Part of a small language model's weights: rotary positions, no biases in attention or MLP.
Each number is 128 + 32 x the weight over its row's rms, rounded and kept within 0 to 255. Layers, rows and columns count from 0. Numbers have three digits each. The size before them is the row's rms in percent of the matrix's.

# layer 4 attention query, 96x96, rms 0.426, rows 0-95, columns 0-95
093:087110172144112168116093102119159135175118079167184108141133106103179081161115151093072120091112152117081122128115138172111139159123180130071094146108116146128154118133123113066179145195115039107142146148155152145117121083094107124157150099103140142112134053187075094067131144156174144139
058:106135126075179184159166119137167134177116088152108136102070126080166169152082116083107094097156137137132067141083133159098166135158159123091094132055062149136140168094143128073123142170104092134151106124168081143194187077128065130129089121103123111109144138147092146115165147152102139145
079:075191146169090100154104078096146124122139115110156115155168126156120070134131168143137172142099181107134108119112096138154121128082155099098055160127124161129138145090101144126214090177116085081167098148079147155133142174063130104180121156116075145130143157168059164151127139110111175152
075:085142145145150110113169089118162149085132093147184137127114098088099090158113182121135162123069169152145059106109133145131138065121132075072073153056028165124135132108132156091127144129116098096155131130108086143148161133061098138121166132106116120092143176138085165097130180102093141139
067:105141075144119100174153179171080093063164190114078101094148100162077165122130136118089164123188072179107121164135095121169117105138126119114185176152118142090156167128161085127127182149149130153159087104157115063129084112121186124104150158135174120120088165123161102140085134108106151100
084:094149128110167093105124127120171155135112132155124155155107093055158080163051157107176130135128120143152082093058114140092112147156107131110084129142081146143140118124148171108181161132097147134123151146085114175149225077107118104086142150084134078079183126150058095091136162143138145136
094:140101086089136163146127121146112071127103198162126127079173134149147111128188147165126100154207115152105140167135146142165166136150118151173156138161192140121156117101102065118136138169172123161142093118111126128161132061144176131115102133052109070152086083136150123224162122102137138136
124:121123099143164148116114070161103093102111163062124082156112173129122175125120123126047144123134154106111133192154141107128130131135078144145138125119065107111073113130047105191071128127130137126151168174112074077162085189108132093112141077150140132156094133086165168086091107126077129107
108:100118156129122058111157104130148139116120109147106175145098096118103132142172134112109127147134162108092065128150144120050089133119181146168125134208126176135116093148129124153213100126118148133051107152136090154128169105062125088106077151133119141072176091165162168104097181142136131184
112:167154157148051150139117147082108128174118077175156186066133106087123089105084143116150138152103126106151108061099139158100131111149193086105101132088174125168150150129174133055150109064142136144120094161146190170129127121134122200147150149128135149137139095095058115142155139148167150126
151:064152092098153121161084086100173124112129172105077152165109179131077175129112173127125099119165156152142165163134143131127155143127128143131102155060125069106069078106099084163097134119161107124128117109097083089180085147167141134111059139063129121175091056153116144139109146076132142112
116:138146081152217149170104113152132105154079161149135071156207149144093134123175125130071122116127161090054105192134100127157178170174114132105153154134078120145117068135123097118148127112154118117146094173131105132182128181106089113077149206122147114128101145161149177117105139133108105124
120:148106192160087150157131077154151073146147106122147135103110148154143121129107060172122086149186060117132136144130106169125101130100121134111072168113162145161128067192106075106174078115129205157129121138142150117155093164153092088175090124080093136099161127110158107170148074166117097133
133:108111112167121138159087163095074109154093121139181186063131115086168154123109165095071100213096105149176117108095133090162165141045166111106093110177126113114088144112163172081165132113163100118164126112105114126138122107181165189121125096155114132155141181125131145106147086122143131083
151:088142145098091129097076142178088142120117088173171111113179093112112147133164098098143067175119196076098125076143114139114162106119167121140080109133153107174177115109169096146068124086127137154115086183095183097102138103150097125123092136143093155052154159088135179110130077111129100149
117:139143096136101109095165056100144084061180129106175122045111112163090067137139097145108141137169121130056185127162107128116089152058150112093113130107184144123101128119115116142136112170220086112119107134124126083129128113167161155143133105077114154166117130140091157134081127107172100099
112:139126141156155144164123090110152192152130137138142110175149151079105077153174120208157149133155129151181180087124108083122121133107114095089093098080163084163115151161107130153153141160079199107146129148088135139085162186112107115161148133134175068160162116155081154075135181161163093123
078:112153147186062132152139053150149152151108110140150115183172148130122076124158079136135184142087136130166088066100088104152079149120191070053085149087126110121150145136164135136162110134112149106176117134105180172104137143097072125183149157121100079132166128160098168099157131142129122144
063:150100125176165107085114160133097148103131152131095084145180170142156024142166152147157130102184105188167153153189098101158109135092095155105185079169176134146125115151106158193119147155126155141106150083115112104090153162114156130113167152155139125153103111113182140044166135132125122112
063:197068132144144130135128120106115168197061107168139154151125119104169061150189079098145118150089162190177157108114119136137088156123154124128091058151164099160107154118121153128116158164055126156165137093129142137095119158199087125116118081103125112120170086119132145079173125153141097116
074:109125122110200142117142105120165176126126099164134181153053080118097085143053166096131127139051139162161139115107097097111142133169134097084068182098107120157107161116145149115131128154069119077171152124101095126162181098146111138128140108107137111100174173124051077093157133109132112093
087:109207149126070091129122144130167142137095068089135110134150158146124054152081169070190150092085120144117097078075137150156139113087177071092075125116085152131131096135114178111132129118125141154129129104103188169123160170129076114151097168156118160113163174111084145140099153164126157158
088:100103089165194100173119138130089134117139166176053121186135136103088182144089127100166152166177091118130099152136099112140133195115160188090123089137139135086124099111183115182170129143089138142125111164150064075147134146128127153064124130117135119085132108185156095083082153094134145153
095:101137171119110130105165089137201134144127099056186177147130110123080110170211139118134141156107200061071115097137143142126084121101163119109073117155076169116086088139148114086095098122104144127093145168124120192125145132084071108144100146135128135116192133117106178139130152149124166128
101:099188128104126134122132156130157174110134083185135141141149109137121106139132200143155074104114134127151150076114094168169148139134181078103078177093138146155178118138160144123183165129157090116162098094107170137127166065114081102178156196119110097093184194153072142145151155130160105148
110:087063176141098121094091120097138181105110130170161153111145099080173139170092095113174159113050062180138076141113068108125112134099090165119134137115159185144101165080156147086163095143132132126085118144140101156129151093187141190096108157169129127088126111122157101100141136114152073139
141:087116135148135153152146076029131159168135133084124138120118141104133150146157183185101105151160155080196129179088140170131108158130131117155143132097076084090074127088104105138149098175169077146158147098120157133087080155130148100115175132147121171167101102184101105195087146146147137110
114:170155126097110073047154148142131171080145075169151124114144143160102094118127123083170115077138086113090130084135088142088135053144185094111137120090146170123132099116168168146103161120103148097078150122116105152106146111096145114127130163174173087062117152067103180092137172095135172141
100:117116166171072103148117081120129094138123175139122087148185086039124168134142114186147125183092138127154129134068163136065130123148103169106103060064178121139089130153151149078145162102142158139150105161141119125136164110102078150146082110130154118174106146079102124110137160153129183186
117:165182118110139197124119140136105075114129153093158066100112127147110116159163106178158118151119150107089162124144149121083163184094200148140134139173199110136135132091153106100171068118150107142153075076118172129135178114130152172128196133064048152145145122121112144124116134102140093087
133:071106140097160122173111089105144119134099122179119118111085185065145161167077166108167100149144133051084101185149087138113124096107074129169114168134083139155113122153096165149108141156110115112145115082070133105191169147112100147150091172170132112197117088129097172150118090145093107114
114:133116129131162126150150098147112104103131089140082121050121130096082138114105043170091102171218103085130154137148148116086112170120169142092099086143145082129135159179078061127135135140117094164179103124151131096183143135114104125209133112148119137157125104172151124146125110136090107051
069:123147157105070144108110148093106156118146033167189088156111095136178162086122109097124153139091149150121152118070137152152142038118083109125091163130152122142148152123177154132176087102135108131176110124123154128145104121154152169148160100074099147104135088121062134118075044146103151103
073:089107100117177156106145169107082106106128122095135125086112127109081127164141135098184064205147100070108107097104101138078185164145140128139112131198143202112116177131090113120111152105127135190137059106168121114178144111098107107115159147113106188138174105104135172092095158081141115132
081:185168183143070136166125111164137098150114061124113119141132137141196087085153146136168157144081152176147098133093139108136147068088065084096072175071091133129109110098149168098155085137132117099146152117101179135071115160132093150148135144143076143128105174139100128170138065131149172132
064:113124121066134045112167150162112113122124081177099169140111090031181093146073116146102139132090097161132096137122192112132117117117072115131066147148179159118156140128136172119178055093142082144172149172107112116111138066129109156148164116128078157110143110121100119145110154097129156142
097:180166104156125096179073153207114106091169154073127110166108124149128134087138142143107082102094093170153162179084171079203161042167107107162157143120129109123147075157121149163107151117143097168138152098101140103078112141170149063129142117124136119143104153138100119118109093155108147084
114:089113136098139099083181174089100104097063080152132204074159105114102098157129124086173112129131142111086146096148107135100064177110127112140106078136194143102142184133189125062156111130098138073115130123175150143139158071119171183126153164118133142095163146118148126100142151096149086143
132:150130084107119084142114142150079061159136163162122169137089158115128166085119114147098122158154108136151129165122162135097072057148088104154159103131116133145140141163167125042142125124070124182126158104180154162073101157179160137099168137144153151205076074119138070117123113171108147128
101:104114077135138166119163141124118094069125230186141109146133183091160114103164105090131096139147155087105122174124167119139150172090135164093202120170125106127114085170184104182196193146173154173118119111103107133120114108101131083141138093084131146187105149107138133144113131130145122165
110:178072179161094072093095101181083153146150072103154159096156127129164109134143076146087168171119105179141152144126142068115088139108141111129133140176139125122179203117060125112149026095109144096111074160125119131178115178106111123130129113154121128096123085143174129147121139113114128108
123:134175175101102121144132089089159172157114030129137151124085089142146114133064152133154162155066115131156085099070096126090145087152083085114088179092101104119119165087138154085131098118173128128139159143117177154155112105132096139176141185137100153113170116107083206162135112126128148160
091:089100132107171123169160154176168112078082156091037152130130138125110146201088141134140109073143124096125099177142111134156114147144118124116074089076026101125114078139061163161126162116073093144152167143123077129133113120140082079126091161159101114118107137157131158148145116136138154112
096:072157117093089114173127032113124137114122156080135078133138085117110101108054098134131133145154170124088144143143146125150117135124080148109129124087122152118092082139179088162100109200103100192147099164121115120190103111155073085101045136141145150148126120129157130112073146068167131126
081:183124157150128110107136094183126181104086179148131152120111112038119077190103071138159120124090095100096129131100161096203106103173134144107119105094143184139150139157120150119112150114119076139119144106076097163088148128084125116091158128151036090123119133187090161113139171119103106122
099:205091136097114179135141129140089085161130153167152187163094136177132155118103205098158125103128105161128189105172149131101145071104100149177171150158140117089157157157112082164148088088122129094111157116145135136140123090160153147120149082162088060139117182113136086087166146153137174172
144:145170186148078126147139107138070152135110076145194126115078081092169094122110124120113204204093159175170072073100126123108146144090144149167110168119179112114133162098132158103144166113167202123139120144129160120115128110128097157204158125105110131127161109064123142136164094142153123130
114:196089082121132164159164154104095081150174145197136164070121099141097202114120140117133080134139099131136152105143130148117155127152108105127156080117165128141168116149095077091069137088113153183168120098113138095155078121152173180116161132125156116116126164066163085096137183093167167086
090:154121182156025076157086102125152139169135092058136138157118091083159097193135100147168105114106105128154155088109151108114166165090157148105079136128115135138117146114110115170142139159167103123158138151137094140072073164112108066158145142114067157123150118193055164143142141113139134148
090:111111131137170165143207154085137137167088112175133093126151179083094105176076167119142163102140159088121120118174137123087143173119175119155133146182120105107142192089174109111201115101168126136112094148132125151131180075091105119200142155131126147153151049106137145114124177124124116178
092:179146125148104049182092160169114153127141110081115127146106105129196159088141089153104105132111104173180156145055172089212145104131079107058152136086111129143129072141116119172079090158136117110159135105087128116102139151149128111063096093114096139121124133151090140157133075110100150119
104:102060134105179152118162154076112108158108139186125129101166120077116150148101117119127167162141145063105101154171150187063134193129179174098101111193128120100162153059149059115144114142133110143138096164144099122165138068109132155154140124134106130148166072122151158168150183130134103153
097:096093169113130147115155117133128113120136104213144147051105103080084061155123126135130137150128129098065123112141129187092149137135169157118067118135192092131105129144129101062090158136143124174128075180134140097175146037178160154159143141132093130122198148147119129141149174121137109114
087:087152168154085168107092216087132126155119121107124125129158169099143076120090177117206127194071141108160103077116139132153150077148153091116138129126123198165156170103167169130112139164142127151134097155157107158076119157143099178144145163119128133141094124047098139118136099167172152121
101:177082145136137147071147203115100070119125128135111128084175150133105060115151167087211092178149084075087097114147106163128132149114144161141145127168191161126111102131186116117134140134207118097117082119110088145144133102112184175133145139102145122111109116091136146098163167114184097148
099:136108081100068112097133129132139113118074138154090144095102114151133225151148132171117145124179137173086138119169118173069160098106164142155121183143175093114096123094171017080112128098160159095099105130153129119124155106130132158162138106115078129108109124105130107089131200103127079154
111:093128206152171149121139108133176197153122045149131144123160076072098133150152128161105105095131157115115146152122097152087110151127111137117077141136128191119143179107098130093138087145125101098101077145156097134174132081147073141127097177153142098052181098195156145142129126102155098171
126:111168181173158100108130166194121165106160066093110145113168101129144090140147126096109174110094114150141106092105099133137134130128153148058082100146134126085163181062129170114185083139146092087153102148135122171144171071080113174153144172153143122068168168149136150134167122110189134141
095:066152118131121150076156123099105055088146186103171148154183125159088110164151119116146092029173094133105086137113155148121167157095090133052078115148134140141097112126137087102139114136092114108155116144126098103169050155121144194134100176087130116142114119129103115115136130147196146145
112:044132155118148158131093073068156124136154136123136106143118099172099133134114077116167144160148096113105151137154092104124156148075110156163161095098052118183066127164132118139071120076097130104138203132047135151173137125119111144108078134109138110167098118112137082087155189157130166111
085:145136114084156132130102109188113104116161161071154087156093161176141153161145142116169049116135136112115196117186102147176157042097164155148131149113121102112123179162144124103127121115146079134147161157089110173111182108110178071158142144117100077094152142077130192147143137151089132154
086:174088131132091115136140094134163086093140192130078135107166168165145110126139150109152138147166050163179093130159132134109165125105187172114131091073096126111156156142125113122187162134134124183160088179115113135121107172137215129109149119106121159135127124112137127108132205134102230118
100:149109109164184091106162218189137129135139118122079104164139122135108040120117128103086144091094154080043182158166141123192085178121161126091128088140111147108189153150160125139106145141090097142145169117133104169084185104092083106138142117091115160117142144132129165110140127114142157117
117:135177091115158142112138055142156162128127149186101113170149146158081112152142171156147137110126111152139141143137117128165110113181147115089164124086137103107132127118059113155133157124211102125101161163084096145146191144124194047104110139076168087094085115144102168106110217112118133138
097:097130156177085130134121152130139117164115081166128105168159114154151136160092127044073135110126151131072106117152141166168154144134149168045105163142126138107206135151141110085176139208134077098135100137158195134126108076086102173142138106110163124087140094169118106077137108133145120177
080:064130125126170129147093130123096112137127070122117139113114102079161168150082136046131145141117154151102050130141109180096164139151133182118112141159121138129110154134130142044168142142104111147154131136189126159210111045111072131130134104142129121115166120114163182075173130105089156173
094:094167171171119122171138127119140184141115123129149125191164129113129098148136141157107191119069165197187097094092087090124096149154130137128086144129112109090124179077159205128159110174104099099155163133144164144102114144054083131185165181147170123119146119175156149130151143167156146147
113:068096175099169124136167120069120121136100079152119163108134132032119162192105130108144132137076144138124080094149088124056106148113162130130064127129104154156041118113126091113154109173097125133149110127118092119198128104100133203152144144144120151104186147111157144168158165124128147105
094:183098065107152100107130121173093090091098166134070121143134147157062125105167131134138093115150136117097166147154112114163135093156201131186184086154148100090122132149124052150056143093129090140125123154095101080122119190134184091126087136114103174147113113101127174109124167090089125107
104:102118170145209160160133092088134159171078070133122179087100121045096150125129146154088086124133138142102117100146118166130104147107144114122063163137138130119091097098096097160168118154142042082107076090068088109193153103131114159118119147130124112123145100153157171159135140068121103130
116:204146084151141154140121132167129105112175177069134105189141160160157168104114076121132127137171066125189127147103136118172135121131117150125195065109114115142152067143127195116107129103100194145118161081137090155093133170135153098066116135151164093172087156135121104101133110175101162122
102:090168101163153134142116101088145114107120197116073097169101187116107128106112129114078154149143123121152161165172143110160116168165128105103183095087079099080090116151116151172120146132104118150137199137143080095140076126122176075111094058176177105146073110113115181123106090115112181124
075:157164156117121087103091075139090115122115112125109168164107119089129116117105142189081105136107127182088109139090185149074134094111110113144091206129158106076089120135077099105255068135167121156098129117161128143173122136123094146159116170139121157168152084137137140152139151114107120166
081:138098160097100102123119133113162120164128047158157144094097109115099092140110206116138176094056149158085116069108086110095131065148188145146075151160112136136122186150142081115106128177116113085141117175093167137125153142076093146165196154130125155112175128084122161153149166146130145147
093:134111121118139112136135044145131090112123164064076148135122135136056124139083099093151149103166102146102147156173126133148097145110069120077148047065119123122104123151073133145092117172162119098129170194131019085132102135130097123100077100089134122155140157127139120126124117113123177093
092:093165152140164142140066082143165155158143144098138087165195146144106049130152109181109108154127145083111121179119153126164123172114095158064153110084058129161091093113153115204142142129132107126150123200100130135187109150102093104106107163104149096105113129163096195116103107129158149155
076:053163130125119131122104112156147141096090156113129081135141155169094152104174058192128065111188165088137147116120120143163136086120116180130120120082169105124170178131137084165103096109098122130136119155160141083173149181146091052142114133085115136117135102198121158096162114077102106179
074:121152154115130170122096111098125135159144107189168115101185107174171103115110153115134136176154124112130114148116141118127118110067154092132172179113091160139133111098104159149181093129143137082118095109078209175125133153094138115172095084090000166119119112142141192135129087116146100098
078:154126154140125152087164210150101094117075069203173199092126110121129131113087144078145133123067101125099103076083152117126130147087155122122101137173120166133163122138160145085165125134115099095138138132102137149094181053130151139167165114188088126099156179118075120098132143115158114082
089:237122112152067116099065127159170114138146097126186123129125121187116135146117095177130102106124093114150192104098050136156059071162160131183120102125163136132164084114106135108032125148136139134113115145120161082123117156145158131130114126123145129128137178122131100104115100108130073092
107:086114196179094104193082067129109184150164136112182078185173132092106098164161120195115173134103128147171208123122096100095124127138112083110092122121170117146107201121119149160147106155106134139141135154104141130069095153104121136151156144115164130125142082127087124106115115169166078141
110:103124163178101096196128091082127165182110104142146098184211141130117096140177141174124197140065136154160122082097100099113104139160155082114088148137165132119144208101131146159167126147088127110141098147113196142095124164070107153156194155150134172124146104129137120135125113154134105155
092:144153130158120121144133168159124156090206177089097074183155163174162123089151110142142099017152128147159132164117123112151124096087099116093149105126112115148114084144086159168125060129155164108160167095134095132074117143116149112106174174081165118166105141168148123097063107163123142107
098:123150152182124102156146177116099156160123114127113075173179133129172132139134109113133216122129135131175088087104119102105132162125146138110097117198118172121171179078144161142155099149096188133138142099106174173079133112098110199138197185167144158181157109101133132099122100179097134156
096:059101145136168136122153116149141149106059109146146166111114116052044166184126142135117177152082143132147135074148114124112111169154202166156087142133197152106095166112165120089151145140159115121106104183131122098187159095145148161143099132165153103108150156140111125121161196104112076122
096:090124186096139152125122153112114150160107052147133153098155114050144136164112167098170149088091174158119060088130109152086191094076110112150075147157108131160120157074135108109126147147122108122103073114110148136159102040174107148170159206148157129139172114112141145127145144119133145171
073:150152154097149138119094160142100061140134123084119147158114080084118207101104119082158112109130115129145104137118132128162115050060141091140120136154080111127181136120209095148066117120182059048106115121091120141104098103122081071144165149121142121160106161114098112120104088137139143170
090:094142173107132159109123118138100141098106068095148173103147097146105126154102132161091071134053136155074121078149096160111148105105112086094042135101146117134083125108141068169144053120138074091128077168115143108168153120132097172155167145096099139100171153107126156174149158075142086140
116:082112173147154137122164108141130169113103058160132170091160110081122118168166169155124104106119163112107133086185096153106137169147151152141067149158195159132116154110137114122211119146121087129104051144150132127166157078120125183186125170119136124081189108154146138147159144107149058141
099:097099196101136101086125122113132163127105061121206165122154089134148104155130132138176102149036162135118125097121094131121141070092144120139058141136106139145141092070132095104065110158143084110093104158108135134129147062168075177118136155095119135092145125123145119194155116129152122200
092:120136096135123077147112086090157171131148151143173120150107157130106062139099139086161103145162197097165153099160103095108077155147159121106113118110074090125095098172119136178056132171113143091140178139123053097137109132140124110123098069122174128183158103112084160108198145132146167075
090:158145159173131149117168143153120119128144087090086159113095151182104133091048169109109174126152107117125109137121170158094157164127067133113168133127076114127100145201086151138182125114091160169123173121158093156132112130051068079112140155179153068105144135106113122132089197132158144155
087:143115122122183136136132109145162090134155145061107140156177151113091131146169149092099096084123106148074200167084125106197107140143121099093133045108139138106116129151072113184141120139137075080095094138054110105126138185139143145079056132085158095103112157160131160136121164094148137124
081:107117091131167104148092124074185187137108176155123098149134086102078146131091156137086179139125153153110148167167179105115132120115056174155128114108105084141179133126095144129107157077103190195116195159148124113165118096142128127087135176117194156173139104083175126154105162138111139166
094:094152161119132143122119119084136121178087132153202119108090119088117115117084200141152106157113160057130087128075064178109163140117127104168159183123032142150070122136135134135113141144139075136127092079138143166204167079118101132153151169121113126155125096106121177147127100114141122167
088:163108098141166062159107097136154118081179137060080065159177125205104184144141113166122165082156127142152172184085149105136143145150108137125154150143133153097154115143068115175090072120122138108131136125135078141148148142128157079091081146116109154154136157175154144093063168137089101120
# layer 4 attention key, 32x96, rms 0.418, rows 0-31, columns 0-95
082:150079119095178153125152197096129116132146161139034154062104125163123170113141186132145073069157072122044139169105137132115161120140092157131185158123167162099153092101134120153096185113105111119080149110125138110170118103094137134139161118116166145146068070111161136139142121091126112108
080:112148150131112116107085151126130076142157149158047150114109088149175134095089111067094128101165127148078119153127168147159096097119118157058186115152143110125125007192115099101143122127131131136082158053105118137125133097130098125101078122096142120103128169143163099110136085148110172082
103:134087131118163115111138126160105166149116066130163096185156073089172182164113139124084122130117122150130111095104130167118137106156149113114068139099121154122120172123100100103135046150107110171145114176165192135093186107154123152145060132156112163050163144086165108120074099109158066114
107:138164164131148084105053121173104140111142073063108149175130073149166080145149101107143090111121103093103108113131091143152129127116140150120073116112158162128126126153140157089146047165057105107128138164142152110113127143104063114104099087137132115033194147162151105159103078111168123139
077:154175108099180140153137179110131077100111122082150124105129134169180143088129181109145092155152142085126155078143153137129129100101161101089139051148059065130157122131144137147144134102148085093137092126100094160076188176136145084078109074127091148199074158131102101094128141159118142150
094:098108148128141058096086116165120165094151088151097157184129105145147149185142157124119145133164155172126139164142059085091123155099156144158119145130148154127171166160151135154140139160085175089141124126211133098151100132112053183138113137106135125041161168187154106083107096092120098127
108:170083113112108155118133202105117100115114147187111138092074145096155157091077183098104086111102150101115159109148200126177123060159108097107140113085120139116173128142152135136070176097131125169183160143106172105077097089153171122110126103180126169168106129066105077108119124157138155122
090:171107130089138118107162135087097137155090115079099137033121097108122165080066133129098114161130178105156140089142122168162129151111176121169109177057137140129100147143185112142097102186176087074112068130083131144098128111191142105139126071149121090120139128100055124120123165120133123104
095:086104126172154067143152128123152153120129097181181182121176100105114136179143141147138155133082164128155130119172093089129158126108147171143146126113125158123161207147175175152130144096131134118085098126139103130151190067106076111158091149097110065038153122158125163102196117126117083141
142:152145168151129137133164150141142155107128047170172148098166105132107109161136188148148103083129170092131139052137095168134124119156132102132089151083138126119161163108200162073090120082179110108120101137128137162142205081116121119202132145125130087077161160105053151124169142135126126094
093:076155104123148140143065111116165110101144136133090143186152175166094193144155180112135116131130151146103179157143129058146145102145097162118079121113118092120061123196149120160085152109107108098117141115077095103188114143119126159094064121102163102121076069118172120072129097096103153086
103:089133095148129129196161090146135137120097156065140066168115204102107111109115118144122136099106153095109104183098114119111124180095128087099139138121096151178074125150149159149145117131141116160131115177135189121168129137106107106121199242098103125144089142122178137184071135145111101108
093:137148159127057124138104098115137056186166111062124151120086132088125093146096114141149106168181075138136172167105109104136148124146120112132088122093180118147109107206121141117169080112107129122175145150117151144137078145150162164127101125076048154106141136117153079156123101199112089068
091:122129121158103121134104147157069080128081087110160204091116117154162184091123163101100154132073105122144090100178076119130173133097135112102112144180122096089142090128153119086178117126141100168129129142171088144113129103163198141132082169146167129119158162095141131094179076063169108072
092:158140143053101150109057129185078130103153142140143101148143131163099153145146086122113063105109150150089181136118118161104149097128121091116093108159128090165142133152084115158076104123123098177108162101100170114068101127184082135080118159159115171105079150100148184098141046110146096163
085:080158111115145076066141071197115104108167169074131072070135128159098135129152118112149127070108121175068157134133141128100093098116089113100161170092173130092174151130111117105053114170181125132090098122133135111154167074169154131129134100098115144113111149114084158129114115108205089134
097:152138124104148086094098135171082151141121055146157111208133082140150169146143153122110143087113126155158072105082119140158147152132171111096060122142125144138176147130114171091106071172134056143151170175134130149102171156131086109137067076176123130056153147111166119106077120105132144146
099:122084161123141061132068139173130138104160070107113163149152085083173138146105135147155106118080106096116121091112130161159149180098153124080056151157170179129159151055072166101159055148085096147132152158157137101121129102115131140140117122123113127061176127076148157132109078088119104146
100:144148124116052131153104130115110123163140132082149130109108112167097119104086130121128134154156119122151160121079146104108129120187173164128129088057091055096128140122217171107121120145096101115137129187121136143075178176127118088135108076175160107127110209177137075123073135161152148088
088:106120160117125136137108098090115129131126104115119120094183129116115177160088139200116113156087099105098136125112170083055119153083155119166083163190193180120104159118124140148171094143109145110122064147171128087135092050094094193146145161077076161104088095123106139129114160106137132176
091:081190170108174100120082119090102148108172104141099128169154085055164181201136139180118106192128143113101090107091126150090142114130111141171075144147131202134109103120103159087130093148126129152113088125142156122150103115086067145145136140120117151031177129143161128122082130136108108114
111:152158107152114091143080161122038128141127103111117115151123062091170142142129093102071111169176144084145063120102096124127096139182190155134099106108131104124092074128164110062166112126124144154125110157143135156094211135149132097108108070114131125051161118166156067132106101127150124116
090:087119108078144149150200161157157161098125106157125096119129161092111150146159147185093092188106140101152134055092131126137122105063197081100115142170117190144123152099153130153115126154165149166128141109102151130120084036094135190102133136092123101125124136071126134159148075152141082159
113:143121135135168115156142086191137142115128066111156120134181082125122109184132154129137085075096131112071125078132102139168165111198119181136094135137189216185173115104091139093107140132118101129115138102154155113162149087178137142165128137156136130046156193106147171098133093106113106129
163:103172158136122122091168135135169147115143079141156129108152096172112130205181137134145095105141145107104124108143076150100144090167171134141131157109131150160149135108184121102180131142171110081067080077123120155121184063118126110142150197103128078070172210152142161091173153102116138140
115:170079123148114063145084155174121145083147149138116139136132120114152132145070164101149103035126063143109112184100115122108136103156110154090167134108176176112160133122152178046197116135116195161107149117145160122122133139120167147141146148138166133111098102095154053132072108120147127080
096:064094134106182153169105094047090134175152122123111122154165189056102141123142205181108099158124131108162124178114131177160157158152167096163119108084120099069146110122112135145148139155120120203124128156125179141112114106109140101096099148165119141134066141170091120142076083136157127132
091:127131148076102108093141129091088132140096099135107155057150162121121073128167154155096086144152089071113154085084146177127139114171130084104086164098182165119092133085196144140152160164129178136110088072094116123161115108147166138155109126151108125128104128078106155176062045152100140128
097:118117131121079108105144085089153118118136178107142079138139121146090146112096088220158139085093103146175094153107136096119150140165076159108114123066153148108079087137120121120111158140116185140129130178148118095147108189088111054104108162145160126155079184109131121122072158095088186185
091:149175130089163148149092202116052076141127111081145090096137129120193148141173153155147141155137143093112103146078077100085162183162212146173118148195117158156102152151146109138120100124142106086096092133103119155140157144153061137132158090067098083130118123109113110091106099121142137099
086:115135104096160062146103143126106119133084091172180137094110165097131152153129218146135075100091177097119114142179089114112145064119081093140065129153113136149141108153102142132109097129086164063167125065106116127155168183059092146126083126114158152170131168107082168114135122124097140141
091:142078079134126085147134169149128123061145123112077115097115172092111115129069134127081095116186080121103171190138108116101126171149113162133143115113126092130168136147116093141120179136049105185166128127178121063164150136051141113148161157138140138105103116121187113211088129116128115100
# layer 4 attention value, 32x96, rms 0.398, rows 0-4, columns 0-95
089:139102137120106141113147144107141147141125079109200107106143094105095135127118130138123099101077119148066131151088092134094165133190106162091189089073122122154133114116186114126096112042077136124126103151194118132129165133084138112165107139122149176188135146073177097045121130124064153102
096:053098103178116129122070087115137125131123114155128165132132087116154161143195147189126096123087090213105147116065149044115085121109125074185139171144129102109075138156145161120078145069134164127123107185108123128134111126148096122129140126162177108153118152131085092122169131101127074114
101:183072094091124082141103104149175134111143108098200144141162136139058224142122139149124169147133146148168151115122116119187120164118142149115157136134177088126085092135077082112100138121182129164104129156167159125117146148125152138162147132114042149147123174184114096103052090119106142124
091:102122087150165105194121139052147101179095142103145139160080135114123106121116182119106098120158171134121147153152153091140156075129080109101118146153070099127110172104141186091083088103117141127058168173128117127088081074094152120096098197140098166125165145148130134158146164129189077125
121:136062134118116168093107107161127153088166142125155133116154139161141161115124169097093068182087141096141163123161153052106206102154097130115101082158122086178131122059150134183156122094157132154106124162107186077132099085078136142122095122162135182094130135101070163087149124142139168113
# layer 4 attention output (transposed), 96x96, rms 0.633, rows 0-3,32-35,64-67, columns 0-95
092:140127142204130142117191134130123148091100161120113150070134140186169130097142167133106132133157118130173127104103105107137139102067171130116146185139149081066141159100049112169145155163157189136112104114133181164093135144167150105141130101101127100076158142077103180154106115123165045166
089:138159146086171163143179145135110099150134132161171051094098111189137098136105059113121123142105113105127116142162123167087182097137107096125149100124092082150156102145103127117095145146130114179201193038100134118130146123117107127113140170118118112043153133062145165132146086146175144093
094:164169099125136075123117168136117201135176174193079122059085113091160085078131099089136085089114123145099097147154109131125116089167143193103166093092090108147167148126091142130071164123082129101144118104123107136115182110144135097130158099099129121122135106141050139157163207107125153125
091:149155116113056121115153177171153102112140070144116056103158148129155123131148100170115195091162054165117157140116091169153146170120139111140106128078120156106110153117112137144199164182116147137156038100134158127179169173100121154133165174153158138097085174085122131101129134095138109128
094:098126145095161153112122143086130081168123194111074118177183130159128076169104037150164143132131094113094137158154132067103098210161112126151122080159133146131090109166130151040118078121109098143133141114155142140129152149132157157101150165146161137176141145188172109085115130142166159132
087:058115136171068097124151089132175140132132103038100110193086166118114081177114103157158142132096129141143100161148100098112134170145136142078119161117139170129128129110170113151179163160119135117122092127152126131138092071152125163130133163101126146157127120141197027174101062122117097152
076:106150113139101190155108141063089164119126157123086134116166125099117126106072138090125210121147144167144143155122099078122128099075082109131080149125206117100134156145179167101159094098091197115131163153157098137127115140101106127139104130107167181136150113186191162104065117147125067116
077:171142117115180132098070098144144134097180138087140136169198170134085101128119135115121033153094123130105126111097089076188174100082134095174113121125141152116138153138141102163110124112140085114110098162079157137111122160173132113125117096057159101094126097129041129168183127138078163135
105:139139140092085081123057120153134122117185087176223121168115141062141156120110165102139132123106114157128130079128146168079116088165110115157133121118100152197148115114184180104158126082104153132140153123128134111135076105102082156154084145187116142172131108119136076144150125153121212087
105:141083134142141094137135132086121142135086171139084191130152120061167166080114184107144162100150143097145132143101146102170061128136112163174120109126122126121113176127128124176133099114097109096087140206150125147156118169084115130181117072124121177171099064163053103092116180136084119164
115:091080151119114120132156106158152068132117031069156136241108146168103137217123137157132158149109101112160112135109117131108136160166125116120132154157088157140067091112133122156200129182141106173119124125123141152116120154129126146117129161164130110180106126092175064134136066148129144137
108:089096139164153116160170116116100160148095206155113192159060109129134137126124165118102133115128158118160119162120207124065078146192117162080136123147109096115150100122115145126084097104148135104130234141150104139066139095109141114136107088141083139201135112162156102100117136168170119126